Weights of a small GPT-style language model, trained from scratch on English Wikipedia.
Training: a variant of Adam for these matrices, 652M tokens, 11163 steps.
Each number is 50 + 10 x the weight over its row's rms, rounded and kept within 0 to 99. Layers, rows and columns count from 0. The size before them is the row's rms in percent of the matrix's.

# layer 11 attention query, 512x512, rms 0.0256, rows 54-61,181-189, columns 256-383
109:34 54 38 74 37 66 41 45 37 50 39 61 44 42 30 41 52 59 45 44 71 65 37 41 54 40 59 48 50 37 44 52 54 31 57 47 60 61 55 53 40 40 47 26 38 60 47 41 47 53 51 45 50 41 71 48 65 60 48 71 58 40 64 57 47 34 50 50 48 33 57 44 46 40 34 55 68 45 40 53 39 51 51 41 37 59 58 53 56 44 43 67 70 44 55 43 43 40 28 60 34 29 43 44 47 53 33 51 56 52 38 35 68 49 53 69 45 43 59 51 45 46 45 45 61 47 48 36
097:48 57 51 62 58 46 63 43 48 26 45 62 60 56 66 47 53 49 58 53 36 45 47 64 35 44 52 61 49 63 49 40 37 26 48 25 51 63 44 45 34 48 62 41 53 38 54 60 37 51 28 51 55 63 64 38 60 60 52 47 68 40 49 58 44 62 55 61 40 41 58 59 45 50 49 55 51 45 60 45 44 53 57 45 43 56 61 68 64 67 49 44 31 45 49 53 64 34 29 64 50 33 55 46 42 40 43 34 61 39 46 67 53 43 53 48 67 51 45 54 59 36 38 57 49 62 32 52
110:45 61 55 51 42 38 41 51 48 48 45 71 43 56 73 40 46 52 34 40 65 49 51 53 46 49 47 44 65 44 46 54 66 65 56 61 35 50 48 54 37 58 66 66 68 55 42 44 51 57 50 48 58 50 51 61 39 49 49 43 46 45 63 43 56 49 53 38 40 45 67 47 55 46 53 53 52 49 58 56 26 45 54 76 48 40 48 63 54 41 58 69 46 55 47 48 52 67 54 59 45 60 60 53 46 28 61 47 38 66 48 66 40 49 55 46 54 49 56 51 66 48 64 36 40 46 48 66
107:51 51 49 49 37 55 47 30 58 46 71 58 60 33 70 39 33 44 52 57 54 40 55 33 58 47 48 42 41 64 40 53 55 46 59 39 52 30 54 64 52 46 31 63 40 48 40 56 57 45 71 58 40 55 55 42 39 59 57 55 41 36 41 47 60 26 41 52 47 51 58 46 49 38 44 48 78 50 39 65 43 71 49 52 57 39 60 56 55 45 48 50 45 54 49 64 52 48 51 67 63 39 40 33 58 45 45 58 52 39 33 49 50 51 44 65 51 42 53 40 52 66 66 26 52 42 50 51
107:35 43 41 40 45 38 48 46 54 51 52 46 57 61 63 53 42 51 65 55 48 58 56 38 58 61 34 52 45 41 59 35 35 52 19 61 71 54 55 46 30 44 50 46 65 42 56 49 53 48 48 47 61 50 57 71 49 48 25 48 51 57 58 51 41 52 48 63 50 65 57 46 61 72 43 51 47 60 47 50 50 46 42 78 68 33 47 54 55 34 42 60 41 50 48 44 50 59 57 39 65 58 46 66 34 42 58 50 45 68 65 54 43 62 42 54 48 42 57 42 56 73 56 55 53 54 55 46
105:67 44 61 56 39 53 56 30 47 46 44 48 59 50 64 61 34 61 35 52 44 46 64 52 53 43 51 54 40 57 50 58 52 65 42 55 68 62 65 53 55 36 26 62 55 49 48 36 66 44 45 32 57 37 31 24 44 50 44 59 28 46 64 59 50 63 39 47 45 64 66 54 43 60 42 47 54 47 79 58 52 69 43 59 53 47 49 52 55 40 50 59 62 48 53 43 54 33 51 60 51 64 26 49 49 44 62 55 38 49 42 58 45 57 62 31 50 45 57 67 45 53 51 62 50 60 61 33
101:56 46 38 37 40 53 38 35 67 53 46 65 42 63 45 43 53 45 44 48 41 40 54 62 54 37 66 52 46 46 53 58 68 47 53 54 46 43 59 66 46 48 55 58 50 43 48 49 52 46 55 43 44 45 48 49 63 37 45 52 35 64 59 49 24 51 57 46 65 52 36 50 40 40 46 55 58 44 69 63 53 49 53 41 47 52 24 71 68 44 44 47 60 55 70 62 63 40 56 47 30 49 50 50 56 63 42 50 58 29 35 56 45 45 52 41 58 61 44 62 30 55 42 56 53 33 48 41
106:66 54 38 49 51 42 48 52 48 59 45 56 58 69 53 61 32 52 55 52 47 42 50 42 43 25 53 51 55 65 57 60 57 54 37 29 55 56 56 62 54 37 44 53 51 45 44 53 47 47 47 68 48 44 43 49 41 41 40 52 56 51 16 64 53 55 51 36 54 32 40 53 65 57 70 38 48 66 64 51 47 56 68 51 49 36 55 28 46 60 41 45 43 66 54 52 53 32 43 59 44 45 47 50 67 60 44 63 22 38 69 62 44 36 37 42 55 42 43 41 31 46 32 59 53 42 55 54
099:32 30 47 47 35 49 43 49 38 57 27 45 49 34 55 42 40 55 63 52 49 60 41 35 55 63 40 68 50 61 54 47 25 64 37 57 52 45 48 38 58 67 58 46 42 51 38 67 46 53 40 58 45 26 38 60 52 53 31 49 42 53 43 48 32 46 53 48 38 56 62 51 59 49 56 47 60 41 43 48 44 60 45 53 50 50 47 41 46 47 55 61 37 53 35 46 71 47 28 51 42 87 35 50 50 52 52 65 58 57 52 49 50 52 46 24 61 49 50 73 49 38 43 42 50 37 47 56
092:51 71 48 63 51 28 40 58 48 57 46 52 33 48 47 61 39 55 57 39 47 51 50 69 61 62 58 60 61 37 62 42 48 55 75 49 55 34 50 73 50 37 52 50 36 57 17 41 59 53 48 61 40 67 65 43 67 59 69 53 53 50 52 54 45 36 44 63 33 55 68 46 51 48 25 52 43 62 43 57 67 52 25 22 40 69 56 56 57 43 57 50 53 57 53 62 41 62 51 63 56 49 51 53 50 52 51 61 62 41 55 42 38 63 65 54 48 55 50 52 48 50 50 62 57 64 53 34
094:24 50 44 49 47 59 41 50 58 48 58 63 42 67 50 62 30 48 46 35 34 54 44 56 48 56 53 64 60 44 43 63 56 53 45 59 49 59 64 56 50 42 50 44 51 46 60 60 58 36 57 47 41 55 68 25 41 64 48 38 45 51 58 48 59 28 55 50 58 68 40 62 48 37 52 40 38 45 44 60 45 59 62 54 46 53 55 51 52 67 52 40 53 63 34 32 59 66 65 42 65 67 49 44 40 49 37 45 48 43 31 46 59 64 56 58 62 55 48 50 79 59 46 57 40 75 36 45
098:53 68 18 52 54 58 55 60 54 60 53 60 58 47 37 60 44 38 55 40 38 47 71 51 54 60 54 47 55 54 37 52 49 44 50 45 53 54 18 57 41 47 30 49 59 34 47 39 51 55 63 53 45 50 41 54 64 51 79 44 54 43 57 40 44 63 49 56 56 50 52 53 41 51 52 56 61 40 58 60 54 49 41 49 47 43 66 74 56 52 35 64 63 41 44 36 42 35 57 58 50 48 52 64 41 47 47 55 48 41 36 44 42 64 41 66 57 54 56 40 39 71 52 59 63 38 61 57
099:55 63 59 59 51 53 44 39 54 38 59 51 52 45 50 48 43 54 35 58 61 59 56 54 52 39 63 48 30 52 40 46 48 26 54 40 44 45 63 80 44 41 63 33 46 79 65 39 54 59 38 66 30 36 31 39 61 49 48 21 64 58 45 55 54 42 37 48 49 43 68 59 66 44 53 64 48 42 52 51 54 65 58 64 54 57 51 58 59 38 47 34 54 48 52 73 53 57 60 33 37 51 33 59 47 54 63 50 47 41 34 54 51 38 42 56 47 37 64 62 37 66 56 51 56 54 59 42
101:54 62 38 55 44 72 49 49 45 62 48 44 43 59 65 54 57 49 62 53 49 57 45 60 24 37 39 53 45 50 50 45 68 47 38 54 60 57 64 49 45 57 69 71 39 63 35 56 64 51 65 31 55 37 66 46 36 46 30 62 53 48 35 55 40 45 48 48 57 49 61 43 55 62 50 54 60 58 48 53 26 65 61 60 50 50 56 58 30 46 45 57 68 50 46 44 51 71 64 45 56 69 58 70 45 51 38 41 44 37 55 55 52 61 45 45 44 54 57 54 66 41 59 51 41 57 52 42
107:55 43 56 45 37 45 66 52 41 36 41 51 46 51 63 55 41 61 49 55 58 43 50 74 37 56 60 75 42 44 46 48 57 43 60 75 46 51 51 53 36 47 45 50 65 61 54 53 51 29 53 56 40 41 46 51 60 62 58 47 52 57 46 37 58 48 38 50 58 57 50 47 57 57 59 33 57 56 42 58 53 53 55 45 49 46 43 55 57 53 57 43 50 34 30 56 53 40 43 51 46 54 32 62 47 33 48 44 38 47 28 60 33 57 51 49 52 58 64 49 48 67 55 58 60 51 68 58
103:57 45 49 33 54 52 68 36 45 57 32 46 35 61 68 32 50 35 17 47 39 49 60 54 64 45 50 41 67 58 51 56 42 44 53 46 51 44 48 57 40 65 35 51 63 40 51 34 36 44 58 31 37 68 47 51 74 49 45 58 45 53 59 55 41 54 45 43 64 68 53 59 50 42 39 49 57 46 60 54 66 52 56 46 51 57 53 56 63 42 42 63 77 49 43 53 57 39 46 34 50 37 54 59 47 54 54 53 71 44 36 56 50 43 71 42 43 53 52 55 43 64 61 61 47 54 50 50
095:41 45 61 37 37 43 62 84 41 59 62 47 55 60 67 43 47 57 41 34 51 36 47 37 45 36 58 33 50 42 46 28 52 49 41 42 47 51 52 51 48 51 52 64 55 50 45 45 54 46 49 51 46 49 43 51 42 66 46 58 63 53 44 60 45 51 46 62 52 41 53 40 40 32 52 45 40 52 64 62 47 62 58 60 49 43 67 63 45 55 35 58 42 39 45 60 48 56 50 37 52 49 54 55 39 46 37 57 30 51 53 56 56 49 64 57 63 46 46 53 48 48 46 52 53 50 39 53
# layer 11 attention key, 256x512, rms 0.0256, rows 53-61, columns 256-383
109:69 52 41 49 39 57 49 55 47 58 39 50 41 58 63 36 42 43 54 57 51 74 50 55 60 59 44 74 59 59 57 43 28 67 37 55 56 71 53 48 63 55 37 37 54 46 43 55 59 56 65 59 62 48 44 49 41 44 43 51 51 41 57 40 39 47 35 39 30 50 52 53 61 59 56 41 57 70 33 41 48 41 46 43 52 39 44 44 57 57 54 49 51 41 40 55 68 73 36 49 47 54 32 74 35 46 59 71 53 49 45 58 53 47 45 36 53 42 49 48 49 57 44 57 31 59 40 40
102:43 61 61 50 55 58 59 54 50 65 31 55 36 38 40 37 54 67 41 51 47 63 43 65 54 58 35 40 64 44 56 52 41 38 55 52 58 47 57 78 45 38 44 51 50 47 47 36 53 41 62 51 39 66 59 65 54 52 51 55 42 62 56 58 32 49 66 39 22 62 57 49 54 53 39 39 42 48 40 29 51 46 53 36 52 59 52 40 45 59 50 47 61 40 52 53 38 58 59 33 51 61 52 54 53 56 65 47 67 47 44 37 49 43 63 45 53 50 49 53 48 56 47 61 41 61 67 44
096:36 48 44 58 46 63 41 55 55 42 47 47 46 63 47 49 40 48 33 48 48 57 49 64 46 51 56 62 48 35 69 53 32 55 42 48 60 60 55 47 44 60 80 45 40 58 51 53 54 38 38 46 62 51 53 49 58 50 37 62 55 50 56 36 46 38 53 32 45 53 43 43 52 52 39 36 58 34 59 56 51 46 68 40 37 47 49 66 64 47 54 49 52 54 49 35 37 34 29 51 56 49 55 36 35 44 39 50 48 41 41 63 45 72 45 36 49 51 44 43 68 49 60 57 60 59 39 61
108:51 60 49 44 61 43 63 39 32 55 43 34 47 55 59 51 46 54 62 48 51 49 45 50 55 56 54 57 59 59 52 56 70 59 59 44 45 47 51 65 49 44 55 48 45 51 58 52 36 54 32 39 59 58 68 57 37 46 51 43 39 46 66 51 52 42 50 37 45 56 63 45 62 61 60 62 52 30 47 55 50 40 60 62 46 51 53 58 52 41 71 77 50 37 52 45 52 35 57 53 46 53 39 44 32 47 58 51 53 33 35 59 55 66 49 55 59 50 53 59 36 51 42 49 59 38 40 50
104:51 63 57 61 52 40 60 51 51 42 53 57 78 41 45 59 46 52 43 49 58 42 42 53 51 45 47 42 31 50 37 54 54 39 24 40 44 60 46 47 49 52 54 55 39 49 46 56 44 26 62 47 51 64 55 51 54 49 70 44 58 25 45 35 48 68 40 46 55 70 45 55 50 45 31 38 50 37 37 56 51 53 59 44 38 71 36 36 66 53 49 43 52 53 50 47 52 48 56 45 55 46 48 49 55 52 53 55 50 34 29 34 32 59 43 56 55 43 25 55 59 59 56 68 31 63 51 37
101:51 52 57 37 57 66 53 71 50 41 43 52 58 74 59 55 51 38 71 58 48 44 67 59 40 52 47 61 39 42 36 63 50 59 27 44 59 53 55 39 54 51 65 57 60 47 40 53 37 64 57 52 60 37 56 47 42 33 39 40 43 48 37 44 40 46 56 61 53 72 51 43 58 75 62 37 51 53 45 53 47 35 31 68 55 28 50 49 50 53 41 40 58 38 44 44 38 54 44 44 74 56 45 45 39 47 36 52 44 61 59 50 28 46 32 58 54 39 46 48 72 71 69 40 64 39 64 59
099:50 55 54 53 45 39 34 42 50 49 42 64 44 44 43 43 38 36 47 55 40 59 60 40 64 59 39 67 50 54 35 60 43 47 55 42 49 57 39 49 27 37 38 58 43 25 44 56 49 42 65 63 49 49 43 48 45 69 50 56 55 68 64 54 66 36 44 53 45 42 56 39 45 48 65 35 52 48 58 47 57 38 45 57 67 58 59 41 54 62 67 45 47 43 42 42 51 39 53 59 30 62 49 51 49 53 46 60 46 61 53 67 43 44 59 40 65 67 48 50 36 55 65 41 47 55 39 39
103:44 63 57 71 51 53 40 41 62 72 41 46 37 56 51 50 46 47 33 32 51 50 58 51 36 43 44 48 56 43 72 41 59 69 54 57 47 41 58 43 45 67 44 37 47 45 42 34 61 40 47 55 37 66 44 62 64 53 51 55 34 45 63 41 45 57 35 45 63 53 54 38 50 65 47 56 53 49 49 51 54 56 63 64 53 53 55 49 47 54 37 47 50 43 48 56 58 32 49 39 52 44 60 65 50 51 34 51 45 33 63 52 42 60 59 72 45 59 53 55 48 54 47 54 41 63 53 51
100:62 27 56 44 35 44 49 54 44 43 49 53 52 62 56 65 50 63 36 42 46 63 57 32 45 36 56 55 43 52 48 50 71 50 40 41 71 56 44 56 58 57 34 50 69 49 63 39 34 45 54 65 56 55 46 64 46 74 62 59 58 60 46 58 46 60 28 39 46 37 64 37 39 56 61 45 50 57 65 56 44 58 60 34 61 55 34 46 53 46 56 61 32 53 44 54 60 47 49 40 46 39 56 48 58 45 45 46 47 53 53 61 38 45 38 41 56 38 69 32 58 45 28 57 75 43 50 56